Weights of a small transformer language model: MLP 768 GELU, 279M tokens.
Each number is 500 + 40 x the weight over its row's rms, rounded and kept within 0 to 999. Layers, rows and columns count from 0. Numbers have three digits each. The size before them is the row's rms in percent of the matrix's.

# v: layer 3 attention value, 256x256, rms 0.0408, rows 202-255, columns 128-191
# o: layer 3 attention output (transposed), 256x256, rms 0.0424, rows 202-255, columns 128-191
# up: layer 3 MLP up, 768x256, rms 0.0568, rows 0-45, columns 128-191
# down: layer 3 MLP down (transposed), 768x256, rms 0.05, rows 0-45, columns 128-191
v202 091:445535509523458485468493454469553607480494462465519566569489442482470477543598463567493523498481398463441448493529586507557474499525497574577495496525437478501475513461466487540555529498478566
o202 094:486441532502499527495490532510467480485498517526475422517543512434540540483491503577462510447536547527495526520467411490485549553483520517526473470487514551524496537513512508495510509551530516
v203 093:478496508499514483468503488516564466476527496607559511557453530506512516487500441519505401488562520523492426523382534566510462496546560418498462443552516498488550499537436509551520477552515482
o203 090:552490508543474508455431544580482525521457489537501461473529396528458504510506517539494519531515582460501506457549467542449453535475452547562499571488501558541455502478524474459414553514541505
v204 092:562474500518529504565456518390520517511479536595469530515544459523465530494516545506523499488422482490498413530466516505406515417470543552537499518436551475508494531524425469515539479561531538
o204 097:501575588516451466494487503579519496534469513377578571493543455499463519471603543462529493504577489507499498459556494559531494516476519460482464473459601521465501552517470535501509487483497471
v205 093:515455509492479532457531515529508496463541458516525547539446357477502467490520502515492484444443430530497466565535470510456500399483485547505525586587439507481522530582432481467522498499491464
o205 088:541537544480487459501456474566485499515471465512486463532490493537449527579559502527477520544517464450569480499500471537487563581462489565538475487429538509477460492453574519525517555478460444
v206 095:461438541513487498492469455501549504441519516504578530536522500518539484555459527468441553565517502435491503527567547456562466521462491503496456398455495475452470560572532527515465455523480497
o206 098:490485481549495566509524541403421545522404530545481451453449569484582466449527461450520505529486552551461555449518454481516444492602490476496518527446532493501525471521529568547532494453535550
v207 093:473486453499493488531501502447533441515524500491476557551464469514521563498530509485496409467456473554443404472508586476520486542550523462586562537442496490510565434499451502469469530533448528
o207 096:472529562490455477471524504575496450505474491498540573517474517554430580548497488507508534422526533509492549564512503559551518475495486465460577446514427434494484561449510488549462503572484498
v208 098:587510489496509517495552518502458509490490521540494536504486497524543546545565443537501452491575548451510530466562421499470547436531496468539564507552524484517445564524474513566502503598449541
o208 103:445444486537396521568552473497515475489486404476505560548497630486492474464512435498531443466499544471484498458517470587530509434461462470507556526515508492492459384476452483518469543448528484
v209 084:357522515493578561535522514434584495445420480457555515493527495475531570545471496486488503448508488544523516479501491529482489469505513496561479501589463509456495449518512497538495495481530489
o209 086:507516502483572489453458487493504534487533556505481476442442490534479409463488577521540522530466439535494450506509532429481479512539528475492458520563561495520525542497489452443431497523596461
v210 085:490532423460546578500525555475553493508500443537445490473479501478462513480494500499506488475493453531511509508525456475507485417543515523553479442539536464527464475523518444450504513494545448
o210 086:505530477537526415480518456428486498509408497468577462508464531497496494583477533512500521469500496466535417536502529510497526556468512482584516569537496501527496537480535495479514511431432459
v211 096:478622552510528462517507519425524442479498544508564511544504478507478514531495472530443462527495507452452512458506423517535515460399482479536457476554528478515421497545565470529512504469443492
o211 098:548498442428484516484464480403510474547467513536500460467484524530549487467500479474550518483492465522510504506469535502453510541549521490430481541471523488492505536512528440474493495514483513
v212 094:442543484498506475540471532572479539488534485532506506531491484463527483490457419459500572539497488476481530477545404451533503500480513499489479417517440515497509567542551522506540517541501516
o212 100:524473443491525489517524501386504505476486533489486468465499555536637445499562434450488494499449463454453548525468479529491493457550496489540443475464544496501475451459519517494468548415475541
v213 089:470450504550483464540474523513485468440501462492463482524508489483448575477539540540458456460524382505549486548524523423503478511496520505587583442470506500505502574521459437507483452494514553
o213 081:521493463452551484530448498481538545546529538438549569482395502528505540517596502455573558481462575477471459450472524519562469535573503431540441506477524501453506545474530508560554460473497516
v214 084:503510523490501492521612470528394451539523515595547498498497460505580481480529430487399502531549513523484451424577456490425607382482483504542450495500547480522456539454487527414512470585486515
o214 083:476418521497491508452512480540505465546497437488551531545495553489558514488546484429558500540493480438499503526466459532504508500479469478463550567471521421433556449513463487432449512476449563
v215 089:548528554525389466461518438447517476467497465539523527503487436489517518566524529499503419510480509511561502561500504483567441541487447548538520465496506517501501448499492491544466463440503440
o215 094:541474494496600517510505487486500597540519554500439454500534562478433474527511492562529549474492530502480480488531503485511476603493566502562414496501461501524555537533510430543513533493592535
v216 085:579441479490541468564413400495441541493446556503517459487483458513465533517526482548456556515453521501472408463514451468495472535386453526495489466429483498527526483453538518502547485530528519
o216 089:550431484506515514413514569449537570506549563471538491564530492529468494438462511404537530473557517484520494491449461537504508489499527514469477459526478523475538525542475547468530459483580459
v217 090:386490516448499500536480494525551563489509497581513524504449485481459501522511545536470618481535552513496509453517406496588517533488465507582445494531472509536469581482480482470522437470462488
o217 095:512441482539494516475529545443465485525472534508424520406483583487553455411463449475499475517430482449537480425536542423432516448575503472534556498559511530529539518505519459456501491487546536
v218 097:442507544520524462509488494495445500486477502443618500514491466465482499453512468533513460528444512467477479459474543484550469482416396515500507518555525492494506440525460466441568492521535437
o218 100:599542448490445522495460488473515491487464501534483465525494495520478492511508490498490545451500516452630505497558482572497548572497470520489500467448435485504484544563639485491545455540497519
v219 103:446541479494537503462435474510554462476527459511529519519545522470543525478511448526440487477525527442471531484573438449519516404456477427386490453505418507541494601521551509469484502497494563
o219 107:453510452542521459452448487488532505460438465499479408513502503477572467442450462498505450551506527540414559513495473495537498466517450506467612577484495500494490476530505570481450493524524498
v220 090:456526535540504468590488502463481499498472558391467479449547519521536482447529444483540469482498463474525469528564458500458521518442439488496561527464514513476518532534455486496468469468508575
o220 085:509465455501548516482501528497526528404472528607478515544443489512491512527562416506520470531492524495503451434531487466495545507485475480533470452545506477502513488510533513507576491486486498
v221 095:614457511531543568477431468470595523505586520583448557510504495528506485548492540480485566535506492461465569499502577551509473484551507524430514552472575629489532488461487459470456524485497497
o221 096:481565534525414495439544497506415439505414531427512524477448475455480457521494556497474477546499542534579571482501469500466445506530527537534424556517406501507476516555485434563551517513551501
v222 097:503530522505478466502485498480560454520428527545467562506499478493481452511519502502526505487517550481513366493639432549520509589481482427543475529428601500494536418500509508560468472467473488
o222 096:443412500543469502539483527464480494446558536534481417490572522577435441469527487562556470494538438553479515493498543467485471464434497517482468504576536458513447558509577491494577445537575564
v223 094:484525494488533479492444480507603580581518498484510461503518493514492407517457534548470501529443500528436553493504557486499491517562457610506465515467505562506451492525504433490510472517508459
o223 099:487547504497575510434409481462476502471420495517526445505545475464473509545480536537468458532544461475498481511436458458490505538514538500423448518480452479506556514461482469519509439506492476
v224 093:518525564483551520458551452445498521477465476425500538532480609495458483566498501512501526528483515537461460410418510539482485492566474479516444512535469508493571477480498517514426526571491566
o224 095:473501489574523454491496478495524513481489501505474462469501481528472491498508481468494479535472448543528584571493530440439491520444433461461518564525444405497437517523492475471513457462498500
v225 098:543422476533520523548526469464474466504478502551535501538500447474540451514507496510507536511487506554519456551517552475505481537521503476561525507466546515517468530421467468492516424512524509
o225 105:535503538417451481405475521468443510505440521473605537554471479532412547493500432463474508554540471449543510444475510526484461534433502487524441498498541512513505519505516450472565464498513473
v226 086:495494519479541481485526535505519440497471476401507497521576545484564495460465445467568482484561527493524520486531475420454494497479529529382513529511526496546520545469548488487514501427514463
o226 092:490470520492518505552477480526521483445528478539493480541533428501538422488483439529516447523505518566476457528539403518549533384498500497436524494523459513497509472505520541543510542548535474
v227 095:512557479499458531499589527506587459517562482423444507489459479468517467480483519426495415514500520479458568531556545496508535524548488490514458560496560532529509517483488496540538480482458434
o227 088:487429534518533541506526468497444461465444505531449528474487485493520526504518516557520503508535463484567573491469503485540466518447512477491482574580479468477438441543553430526532543536508545
v228 085:509456479512434478529570566569537466508582480393458493478419486545440582533478457431504498488538447504511546530437552520471501494531515508500482548396455518514533556502519494515535519518506458
o228 092:515536494483464505498569503544461461514438500498514567522441497432604631488556446467535492475486564520496573555446482489548470507475464502505537473491529491508479437458491478514439514505365538
v229 093:551491398486550496484487444458565497487401469594489442507498518527525478544495502501511510498523452500450517491532462528409521471369556495505517415471568544490525496566473530593470432515547505
o229 097:488504526478473464533455530509473494504542548442538533541578484493435493458517525508493493484530492498489511422516523489533477533536491471464482554486505459508460495521550512481513534486496497
v230 089:543526444510493544520523529570505546488549457535500527535512530486528476523467484478476547440484530480462571597450536528472552512541455539502501549573507543531464500465512486457548532476497490
o230 092:428523548461525472411449504499531518532483503441512541518495412495457562524452541532487431557503425491604517533449512476451507475480518533472449513517520542465493472532530478474510492527384486
v231 101:495416536488472526411449515503555511501491483509498459479500495503549422480538491474478576555481595459526539547562491471515524509542404536590469517458528476521460526468488481481497517528455512
o231 106:479520470532489574496532497503461512425461470522433500479491567485564502516521419486502377551540489553463532505477463496544481473470553518508535513450579507479488435488425513511471452448558487
v232 084:499487546510565459476497514512534489532521514506429451445514517480522445488433527425488640539579542416524463570495437509453517487470490576461498471484553513488531477448514515546544520539511545
o232 089:501513469481514539525475533442454540517543600472559441461513496449549432459545556474495549546470465544448556459504438522514491463531477515499502546420491487489502596502478537488462516439490494
v233 087:456541483489431537475475487508555502501508439501534492517462467553567457545504483477531479491466433442445568529505532461520466517542525438492484485562409550533496584471421514442514483432506529
o233 090:457498498494471466429495521496487517412458462448503451515538485466552497522497487513518442553536524517482483498460479506506486483483483464511466555478551497493517545495583528524483557482438533
v234 097:484594461521434520542486551492507478513504479504460452552530366497554479488519466474492529461508462506447568516406506483450491471473555462538503482507446518468437544588516516486523504507498509
o234 099:528439517459583452494485463471516491470507492481444504559497518491554517504510449511519482571417422456508481553444498494552552520602554591481434527481510507549544460439500519450472552466387438
v235 091:480468448478500491584509488497484438518449457459510574497440444525461409511506467501499602442529515485505469494492444518533515449526452383546481462442495571570521447502467494530609541498503528
o235 095:475533513489482480465516500598529505478501560427522466597577446492454513460487511477460452485500511503531501480478540481451560499527470507471547543579547471467477501491527505426464469478517468
v236 092:458507490525527533441478509433566470474474478447430459494567549494501540506434503483560458500458502509540433472553544513524482597534444453455508476538531481508513402481445496546497492462510537
o236 097:477529446471540476566560458463530510519529525499548432483465471492490494506485482522492508446455534588493483477498480400479490448433520455515494513573532567490455497518557480495476553496538473
v237 091:538400502500491477510418410553457561467444528577511449530503449512442555505533523504496467525500502519501485460538475483501476521450556515458498519418514429499511495550531548528427492509506551
o237 098:561503489482489522466504565541519517566564496464550574537505555510515487468527468403503525421533495477499481495485473581525495477483484465533489456484501562481563467504467507492494469529516469
v238 093:430606541474487460546527605474522465492569481513557501531508472500548463472487428464513511522554513475478532447553503434515480515561533436469425499518504533519479469567500520466539524420478481
o238 095:527482520462449522500413456465442452516497488485502488473534492489469480516490486512489522577533486502546570512454489528439474473551479558439550550525489487458514540489596513548473506526504469
v239 092:425567491480484499581556565436493489531501528419517489475513512495528540468434473498502511498435467486506574510493525476486448520452554637533465519534565536468450555524538518460576519489464456
o239 094:538456467479578486498506508474529518432456470627507495511501487475531462524536502535540569511528482498572518506534505515530523496497474473434455494500477454519502542474529465483492533488520473
v240 082:500507496487529508507504450521432578476473545498508520522448532460517521550535576513499465444442602429496472478586492490516414483495486555536524528550443448491548539446524522455547461540439502
o240 082:477534506545461444569534451499523494568547439557487533509459464527458455518495559475492511524527518516564506456491446465457576496517520482469486409425464481496479467510475483506541482476557515
v241 090:564536525563473489461465536529417480512524519573476486516507450529512489458559514455526511456566459501476469554482446495535486515514466441452484430451503445494569494512522534493560486473519524
o241 095:521437548410510522447470515472449514538560502423628534586507449545447522449576450438528479549465459479556464456511513541458526469525501519511513572454567516479480521491524556541490453515446457
v242 093:509461512504530462517425505504452530470437467496503527540512552510466509524514484537444422486452528544512452487510508522492515576481444541464493464484538460553513576469452474540415512522522570
o242 098:492421538590488533524494540487500537511481502557532464497560460478511488473559479481494530501524543430453416475497513501495471531493415408547558436483446550491503503521489477534615456486515482
v243 093:507457510522470531440557517509462461480495492425554515541471423503493484524534475418500498516504507474497497519512544486499467480588513468528526583458540476434534448484499551563501475532519497
o243 099:548512491484448520483470498511481511592546526455482539491534486531397529498513544509546525497516465576574602509456538482499454548440534512516498460545509471506502507544497489511500493470556474
v244 089:468539428528526550551496474502541561568564550463478491494475502530485522520395496544516542481439508538514540440448481490490478546480567535519442549624480584497445535499499468583494547504494534
o244 091:499476517540418499494519482512490442442447523524500568470486474521463507586539523451473474492556512483516488517486468527456507421532471523524472529486458560504531499469460414413544549467463431
v245 095:387573471452510470539505526452523535497419526537491544514504562479565522476508545468516428462464523518453559560500555510550551513593503506554448463519507463479474538478498528541495478452499500
o245 100:418470544566488461469438503426519461463466490574463461455517492492547506479442481617482543530454515560502498468536516464510475552480494466443530538529495516538502502490478483490494454534520518
v246 089:487502522490504532483489482428460471552487593517449539504528480445452452486554552522467587482516478511588472567491455554539552549482552493523529558477535522539433522445459461464515545512413507
o246 087:441556462467439513534511554525547504511506509487495492525460582509471476466513479425468413521532480438426453469478529500431502498500523489521440481511459570516521570540456402517515491509579484
v247 088:402529485501484483551490521510558551520522522470509608509481472534568481466519467499513493481487512491432498455527573445472472457538442449468525516532414488452524531518513476465551590469489583
o247 090:500504588510470435496480464469428458469408491502508419593541526434528518521504472514523456504560558454533555547503504538476569500594402492478557488510475487479450554529497592523542532545486490
v248 093:455568536488450460443443516544534567499545528568519465539517450483539517463477497409517538557567512533496507528514472486584523510503486439542513475458566463456484485448506486495576410480568506
o248 100:521418507450512486511443527398408516555519606475556510437503550505505445455498457480482526497461455479529499444555485510448452505534536509498499517515577517513536532502511525550443477453485494
v249 090:510456530499518482425447481513569585509497486495432510472516472514501503532462506455487541492547483513503543492491506513441484422480480502461543494520465513539466512391488508497496496472471467
o249 089:505480432499492495431464495459481450491491555444522512554472447427518477437489463468456450549509438448423532484505453495552539469522544537508471520491522569540510517539414527472459481548518500
v250 094:449550452469552489506430538499572452456498482535496447572539452508565567503469518475501483531529408508524572559513586417521499529520520533461494490477505504526459509527534485462565484451545452
o250 092:519490538490511486425414495449422448508507518478528503493489484448496523525475471519463548533511514552477534487517468532485422510550536515457483553468463549444540498511529512597510481551476492
v251 090:477452488514546515455545503505543508550466496485479523413454602523514453529439512521536533472476481522487493509519492543424509399516427570525515521504512505480456537528489486504527525538473463
o251 098:529599483527511470463512444516554516452446470511521495477522485490536435506506445498468476464538535483438504474511536443550558525400486412500532466516538496497483430512474444468460503444503535
v252 094:518431465516520526503581540505494544434506541569567520502491407515489504503511474458466424489411422523566507486540416512535528493431496489518589552571535482471450484492478509469509454537489504
o252 095:540510514492477495546565509536515489522461461545444591549460594519504492526550464486496513475510538425495470476488524548513512536498509434575478470499514607511518452465509503575494600447558513
v253 099:445507542493495493432489529559530484477493516520504469458483458470490487525508491474414458525462470466507497554512532511544501531501434502590482484490470525494508453521514516496559485513552440
o253 097:582556525495512464520569508472463519510498558507413552473437514470544553507467450526449492418492486484572512523482564513449454590474475499514493480479511579498522433527464472552456506438458529
v254 092:486491561555449515443486468423570498480460436507519432530504510545449580557506478521500481508480419495526507519474551515523488608471484518556546445500514527479540468501493505416427490454472509
o254 098:535502485523521561506528472491453508502561566534486518529424526502486548551536424536503540492512568526529498489522503491525467569502530454544392529456494527514521540480513502540562435513478521
v255 091:520520443453415519560448523432450525462459535531426461420490483476502491479502542506529507466469471537526491597531438508502531513461498528527591500523551425470492447492500520559529500525499523
o255 094:492565532496506492528531527517469518510543499484567536499494501528429546498477539548523554454462491474536469474556538522550500518466521484461525493549528510521490515510488594519513452512495407
up0 084:525496561481498513515490454461513494534525457473513507539569510570494518490524496517472540457555498497499550458492495532491525537558487510578530503483463534539464487527506510501389515580470462
down0 086:572479454567540418527538541524525529521569517527518450465543486512466591516583531513490606468481469457421522585484504471514420534507465513456540540442513468459454528477500446542503481490500445
up1 095:578489585506502510583520454522473562550546493551462550609527451453470459452491481476582489462567422464562445455480459503468425518463473491553573469497502580512409475553510459501484525490517494
down1 099:555588426477483529500499457491451612476439495453518463409577561505511465499463500558481504514455457527492506522545472450484546558569472475503466541528410424501498486460570498521513512496527618
up2 093:575484538527541536427534473509600494561443449488451522485498504529527528564471588516510535480437467553451537491495509528516551480527506462500547511463542492646505505536511510504514487425497488
down2 088:475457540491528500476538510489516491536590481525529571562526492503436556463506506393477514491499486470503419516456443547509519511522517528492506588462506456522532488505463531523548553436459555
up3 098:628531567504483536510470456526473473489440479462461449557452569474477503530497520487511529545527497466472473528473530601534452461541485463596484491481447498502526504521505532469418487501493483
down3 099:481458505507517518464496477439449497539486474517559516533494501509468499484495438427511482496544478522504473558493506466540456450531458489590443500555577478452544501486544510486506549497475498
up4 107:580481547471547586486511461497456504379550555497570477546477517487541485498558525519466537502549482499578522523517471482514464512431535456560474530427500485584583470508560525537537422490518534
down4 107:493503540554526550492549465445519443478513487514557462515463502446500558484538592581459454486541420503530459530480566588469502495496540519505453582433500492546531564472516465556514505494422494
up5 104:559432469408503575512550514478542508449553535515505529616428499501490480564519515533510484475474438455488519554551499488459468478544501520519485587456516489463491500536509496463433448518462462
down5 112:456490543547484485424530449505540443493435508429497446491482497491492519557509563512471511482528489523538532456549425547574477469522502523423473509471518404505471449550552523466465484442529608
up6 103:481559505502481511498490467500526522470568533565567469488488501460545477465540442504498542534435490494531452481533444541532556439528429509570443559499524530524511559509558479513506533474460448
down6 104:529492532554496514530605533493542525504527403483503514477445494565449462510545487553572477536513550502446498452505494455532491468439527481528466545502569499461484481517529513391499540531446520
up7 099:508501536491467533471483526572473513517440495466518530520481443465566533508453419492510480510523484556544503351464520414421440498499508477533447484538458498484550450519514487503509489448503487
down7 107:452518513488498429506473540490485567511515470519496563465514442473441512495487507479528496493498517495481520508551465515505601642565473475459513548464524530514466486466463551507497531554540538
up8 087:506601479444519580479499494527396571495518467445506522530452575500508527474466479428544495548479432421578551547473452503426540573547554462480509520513481442495537524507526482524533446534494546
down8 092:452469382584479514516548535455555542513502428554417473445447477535507466500526513485508537414587545558407536480491438536508520527456513501543533499480484512557510509464516441478488526516541460
up9 091:533493473439453491500439543522459503488633460490472538521500484487501470453509558509518502445524438438458525462462530466455510579487459469472455588472485481514483467568512566488486461522509417
down9 093:409525555516494489577540517453560478514502554509504493506522504459496473532496509446523449570469559496489503497472470563490468528513493442503545522474488476414467468514516476561515512481506515
up10 093:504477512472429482522458480491529426510545524532447515471495510551518486513450490529479532475475513457408464529474547465512498479523465505519519472441555506560565425539472478488491508570488474
down10 102:487534440443519461493610557476561520536430528438498496535463553468473491512481466513466458475496509520442506524490493553522526547486462492460542542527528537540514472533570434515525474468424421
up11 107:551497503493533510469497504459421532479531512500507513523451478500532496578505522520475506419476471504594496468500532466492457532499471436542465444558533550543578474520528460497515529540439464
down11 100:480511486494546485535491523472511484456429425490507529519555560472479538452510577562550492462588557505469458429551443450489473518517503518508508551425493475490455467498504581513555500472505550
up12 095:499522539489438557488526438523437497539450483469472502582498502495497530515454522468425434532459450561458589479506469491566571514554541543535539475504545493528566481509538473531418469466469487
down12 093:545448586544541565533476557524492523519470488541532548445433509523544431585419531531533550525559469475547496431513561472554496539485529453429505531525540519488499517480483477462422444479520531
up13 097:496519464491537501439480499501480507486526435522514518511475537466500538533523470527487498516520499477579549505526541490512497609520513457547466502427541503561524514549551487525434533523492483
down13 101:495519559552418481552517517509475494500438506497491494492479453469455451475490531509465484564493495440461572499415527520481463466535437486430565484574487481521464488546472470420520478446566516
up14 096:546495497501521485407544526463481416530587524441504460528464504485464504509533508500566498540530465501544520426516527538495490495477529496493521471498495466521518593520533469524451463502534468
down14 094:508497505505458480527506435471546600437429458546496465462544483469532474550510548544481507447493433478480515473490469503551453512530527536515587463501573516506492532492579472554514441446522513
up15 102:460457538468451498446627414539534535502493503461401525526420479512547489580518464516449468531522492490494538496494488483460564517488495485433449505469473495499573386556524427490425529618554503
down15 098:483480501493463505513535529535538556458548505519529488487545502557451493502501530519530504487470482550460485456468484489428559476532577523517462500409490504523494447539457624480586538550511434
up16 100:491467522517480543491539517564488491490462447461402377467469478526476474553432560521491508455531484566581510520511550494529467451438506483596567449512507531575532489451492521550544495543491414
down16 104:519550478458508514466454563514459442486489425568464517503582567477473482558520475494470485446544480554452440527430499519551548544477434463480481535407498509580485531526503431502488497544513485
up17 105:519475506449554553481588494515608493563546519399532526505460522482533489475527504500526525497552477486486507541519513493459522468471546514471474476573554530565505484458433483527577535524416508
down17 111:494434484473564528445517500521484528457551423495487480454499462525486510548537518488535480456477488421508491483586481536408571491494482491453558447527555514499516520476418521481593529495444477
up18 098:486480542506533589502511494503482518501432481466440465526482465476525509466462520491483444474446490441538539509424472545522593501540542501530510546500487511590537439593494493527495474529532461
down18 096:460502415522508518532536477510530464452545467523561466456519565461549465580539489524492548556525532456489553504516539529478470504589471524477527491438546468510523579485480509487475505458475443
up19 107:498532572451480507540425455544579487456457527483496535515500503435479564523539464486498584521477486511498512432469524442473443510479502506520464464520479522437633507511479442480534511507506503
down19 110:539504501474512497472514524464516576518398496571508549499446529520549493507467531483475510455443500469498501479487482487530499508528477533456482485585510476414590521574535562499497466437491500
up20 105:527444484507533533521508451476590465458525532429530449515418572469545489550516510484489484486538430501480493511509470486493516477518528525471572531502472511505512556498531479505496541439527497
down20 100:470514413568535485476443510552434454465514504530538505492487465478535533481576455536509513503471499476530481413489471595461492481495479382529510499521584482406501418532503507418527541506438515
up21 103:581551523476553483512499597505560474475480481512514497542456584438520479543469451463519463456559520444518521518482452513476525548547575384508514466552521487460523515483483523482447505535534497
down21 107:515514473516491479497510489541538510536438526571422502452477500506466504534423544537490478555502475565497474403526483554447437515480524507561486504444433437591494449470515403472464523431493469
up22 100:546500501536490583477529502457489499442471520505440402463493551532522520459499576491462490527470439449524458470432398488434605466524427540528491503564481506517465448510500497515530494445508492
down22 100:465466467566474526499476444460503521584551499480527521505526531491593565490520499483499451510550468542503521552579587515523488556540477508498492535529521421528520466492453527533511518507492456
up23 097:494532492433539563495432490499538523411525509570463505489479522534582456527430481449506465505471560479504523483487497537514540555395486475421455591574520517478530513558557497549492495454469547
down23 101:556525465520560418532523527406501538540449474494496538483479491561501504493501491478460484510510444447526476484505508456423523462516548496435490481504492525480486468479474395485511423538456506
up24 106:524489525487459524536428533518474553451585486540532594498468599517490471455468434434558517432531465547498489517506479545455528503462455516548527446481500531459554539500483515481546574481486420
down24 107:466490485517547529531527503452490512592561593567473515582467531474440432510539497474501509451543524445453487468468524554456536610477427495552480520539505515555421464414503502557452459526441482
up25 104:446519522443493492526469453525523505454440530551501613543451430505503573538525485480469556541482543497503522461521527465486530481519430469530474476528497533481503504553559518467461508551483484
down25 104:547489435524444495593501547488501509481446507484420462503519477486460454472527548504510386504500503560532555486496463432511482473495489468513490525508549532559465553520540457482520475485557506
up26 098:519567527479501516527564454501560479528533543515565531538490458457503480452537413441549552455481538484502469457543497487493484484460395462549451524519553514492500534538491512448480562478421495
down26 099:538471507536496479505486570496419410538479510562500510482510540483472498552518512504464483439501528505453510478570548481526521505518616428484433505517581490517503457491596509543483533526481510
up27 099:548540503413506463432538437427548517456523525526498469529438537446501509528521503435469451568511533497506480549558438502497478490455483393434514497429552522532473518578535467496471531506518504
down27 101:540447562465542500486541534481437498476487498508530472502513491519550459582496530504518540482506463512484503499483503529468480427506504534536467556457460481526526457521483450480529444555478481
up28 100:566587520438485540515466494476488438493529508470461494489525484561467523464506457495510509470509459514443478526463440504523600500476430432469517547472494505497526561452426524439431508569433500
down28 101:432475567531511496458491503548470485474475535557482529499472505518550573473543500480530553514518522504447447477471526472560426461533467472448501468495422398467516468500507477555534514480494419
up29 098:472524589493513500476491547510505565537464556494471507589486570510532552553548500519506548456532550496459534418545476547466524457483429526482432514466482583477465509533496494565511449512498478
down29 095:536528521526487392484418501533521503485539454515536473531598477555437499470496525495530546527511472486532556478402505474516464499505571464478450543450562542519511461470531475484496448479514443
up30 101:556488577484480514473500417566512540434429522532492507502504538548525516550536503558478537527534505510486486488377444521429560465508478405452425426509459468465514488495552501546446553515417473
down30 104:552560459532583468524459570502561498513479552519512461498522537468553540510441498594479504461504560524523468505531470480469467476488525474399498474477507490476535515477568441427499537587445506
up31 098:561459552464494514553552494517524387503530579465560543541518520497491458462569446493503436497528442497513468470552528480493495478571452527496493575482484581585448548481542490518459553459464449
down31 105:434572520512400525596526522487544536469482492469486591447459491529491506522549477479504517503498462509461450553536443430590568525532538532509470496516509466567470551501526417440482511537435544
up32 109:490545568507476580577537498588535529467526510550534529557527475444506554522506515489472464465499507520461556527468507459500552532508449496617455492460494552541501443535497485517548495474466417
down32 111:505531455525459471549511539545476505560507468494489547492573510590505498528463511480504480469530454545496537569421453459534441525473532578468524476574548578483421489458534498462494472462505422
up33 090:507532458489544501406533492467509446461485535524524524444516512483530558501555486469467512474549416445480489492450461563454556421467530555521479427549493452562509515526476547467507517458522453
down33 092:576433452540468481539568572495448492471499474448502560461448463548436499510459529485530524495525496537419491531495558518482509525588517434584499517501485499576533541423424486510494495446445598
up34 096:548521536548481496505514533528446582494497528527494512523542452430518487485500518526499433478461376519512574435542480541459534485463446482575495545453537531486530452537424514490531517479487487
down34 091:508533489547548545454471501431530484536510557478524510439520515562448515480505480576497545503541432545486516539460430407477539482497470470500466445493464477552537575524524532550522469566518462
up35 104:497587505471469523494571459449514517497466537449458449483455426467436445515549465433447464471497461550445550499555501526491523511469454472509564568533567514567406398517463461510466558500485556
down35 108:396552461495562448549498539507545477525517508467537469536474536473506529524603488537414514468524565373487489484458434513546440453454481523491515474549517519488485522506493519522496491517503439
up36 105:497568551500476570468515484557532448515499472504417527523520482521480431458499505483456494536523490524477588529462525482428549459511497490502549482478536448497492458515540494422465570517490496
down36 098:432518555470489524488519474466431489573510529511574479518540496496504508530462545468500533468501475543431541451479556456574523516466449509474499534579514524522487434510444471570542511507406455
up37 102:502535542473497564512474464548495444540467470565484504486536589515500525515521479517456580404465514463496513522525517480516518516566465523524502517502507560489514522501538435471418465480477506
down37 108:522494499510482421471573500473499563525490518474530483553490472519462447533533521474512474527472511439550427494510509444457483466468588605465563506481459532514501520486505456547491509551501456
up38 098:480496591499502482480513463555461497566462548467484470451412537516479521525508470524513482499481447496498570489445514445536599547496512391494428503542514543435498529499526476486506539561445401
down38 095:519503465508500523455515531502569499545522380465516506524526483494474577551509513428482479530483447601489481488493477540527490578540594562491506540451544472489506471487392466568496466539555461
up39 091:511455487523526557437445401542540507400523479499606540516493478479507443485536509436472400428579507455444525517477517547446472507496479512486523468508443519523568472577541535489418513522532557
down39 094:495483449474482536525475443517548429489445462445453481495486565464477516494511565458480512500461509442492507439518527557525532491560563461560474463502517497554485480521460422525477495471497542
up40 102:574514502497394540559578432497497469447486498432500502509537507500571562450435523481416475469517494503556489514522460469465554509533491502518544527494487443491493514545535461584469451478496491
down40 096:430544526568525478496561466480477495508481575524523573445556556503501477514454550494535513464449494486518466569497529578495516548540419461491502432546516496460491553523516585513455550498582453
up41 094:452517492455494578528519529475416503500452529453538450560500617518507498469501508499446512472421437517469488434544472451552553437506507505490531522544488505541526509486500555466527495456479539
down41 096:499441461482525488492514441538453547501530510534534480500487414508531545478504503517465615551509420450551446541437513471505443463540432540544531435459473475467520451487507467555518456490533466
up42 098:625530512525440463532503458488536455504475519526483507491551537450513514462457469518461516452528444445522530432481501481488572512505459541480527510467564491461511510499462442500492463489542493
down42 092:457491471524524499538507542480458548486467500519444458480480502485549512502468531504491500432505491541460524478486558483472438523441505466438490504433555546526524456544509494518412577453510546
up43 101:497512476407521522563467555475510512432486478478456598515485479455445489495563484456508529499472486557549547479522462421433425487515512521474516454480439533519500497542530474497413477523525551
down43 107:507475472559525497577488502500447547594481472492459461573515532501432502435517504534557533578533487529456470489499460489542530450540420522449528519529485459428482488536560551403556417508489517
up44 099:562528521465541570487498451499449482495509510452432459520502500519519412481575516428525506499598476505518441513527475600364492447474512591411482488533528561533460475529476507498539469525460492
down44 102:497548468534515492440483463516518493513534497515510511465526543533521554499513510451465472505417589525462492456555459520556535470556476433536467449491568445450485489458598570482438466457384557
up45 104:475462499478432602491538497491494527439408472514436527535507459555499554614466532523477462543541497475487487456535423490497564503515565474459502470534432481482470558501461475532542466578498493
down45 109:558498553454498476523509438475498498484454470490460552515497426518497514452497583543547531507543478394524480502499519494477472525543540487468509466484568508434574537551534492447471478483502512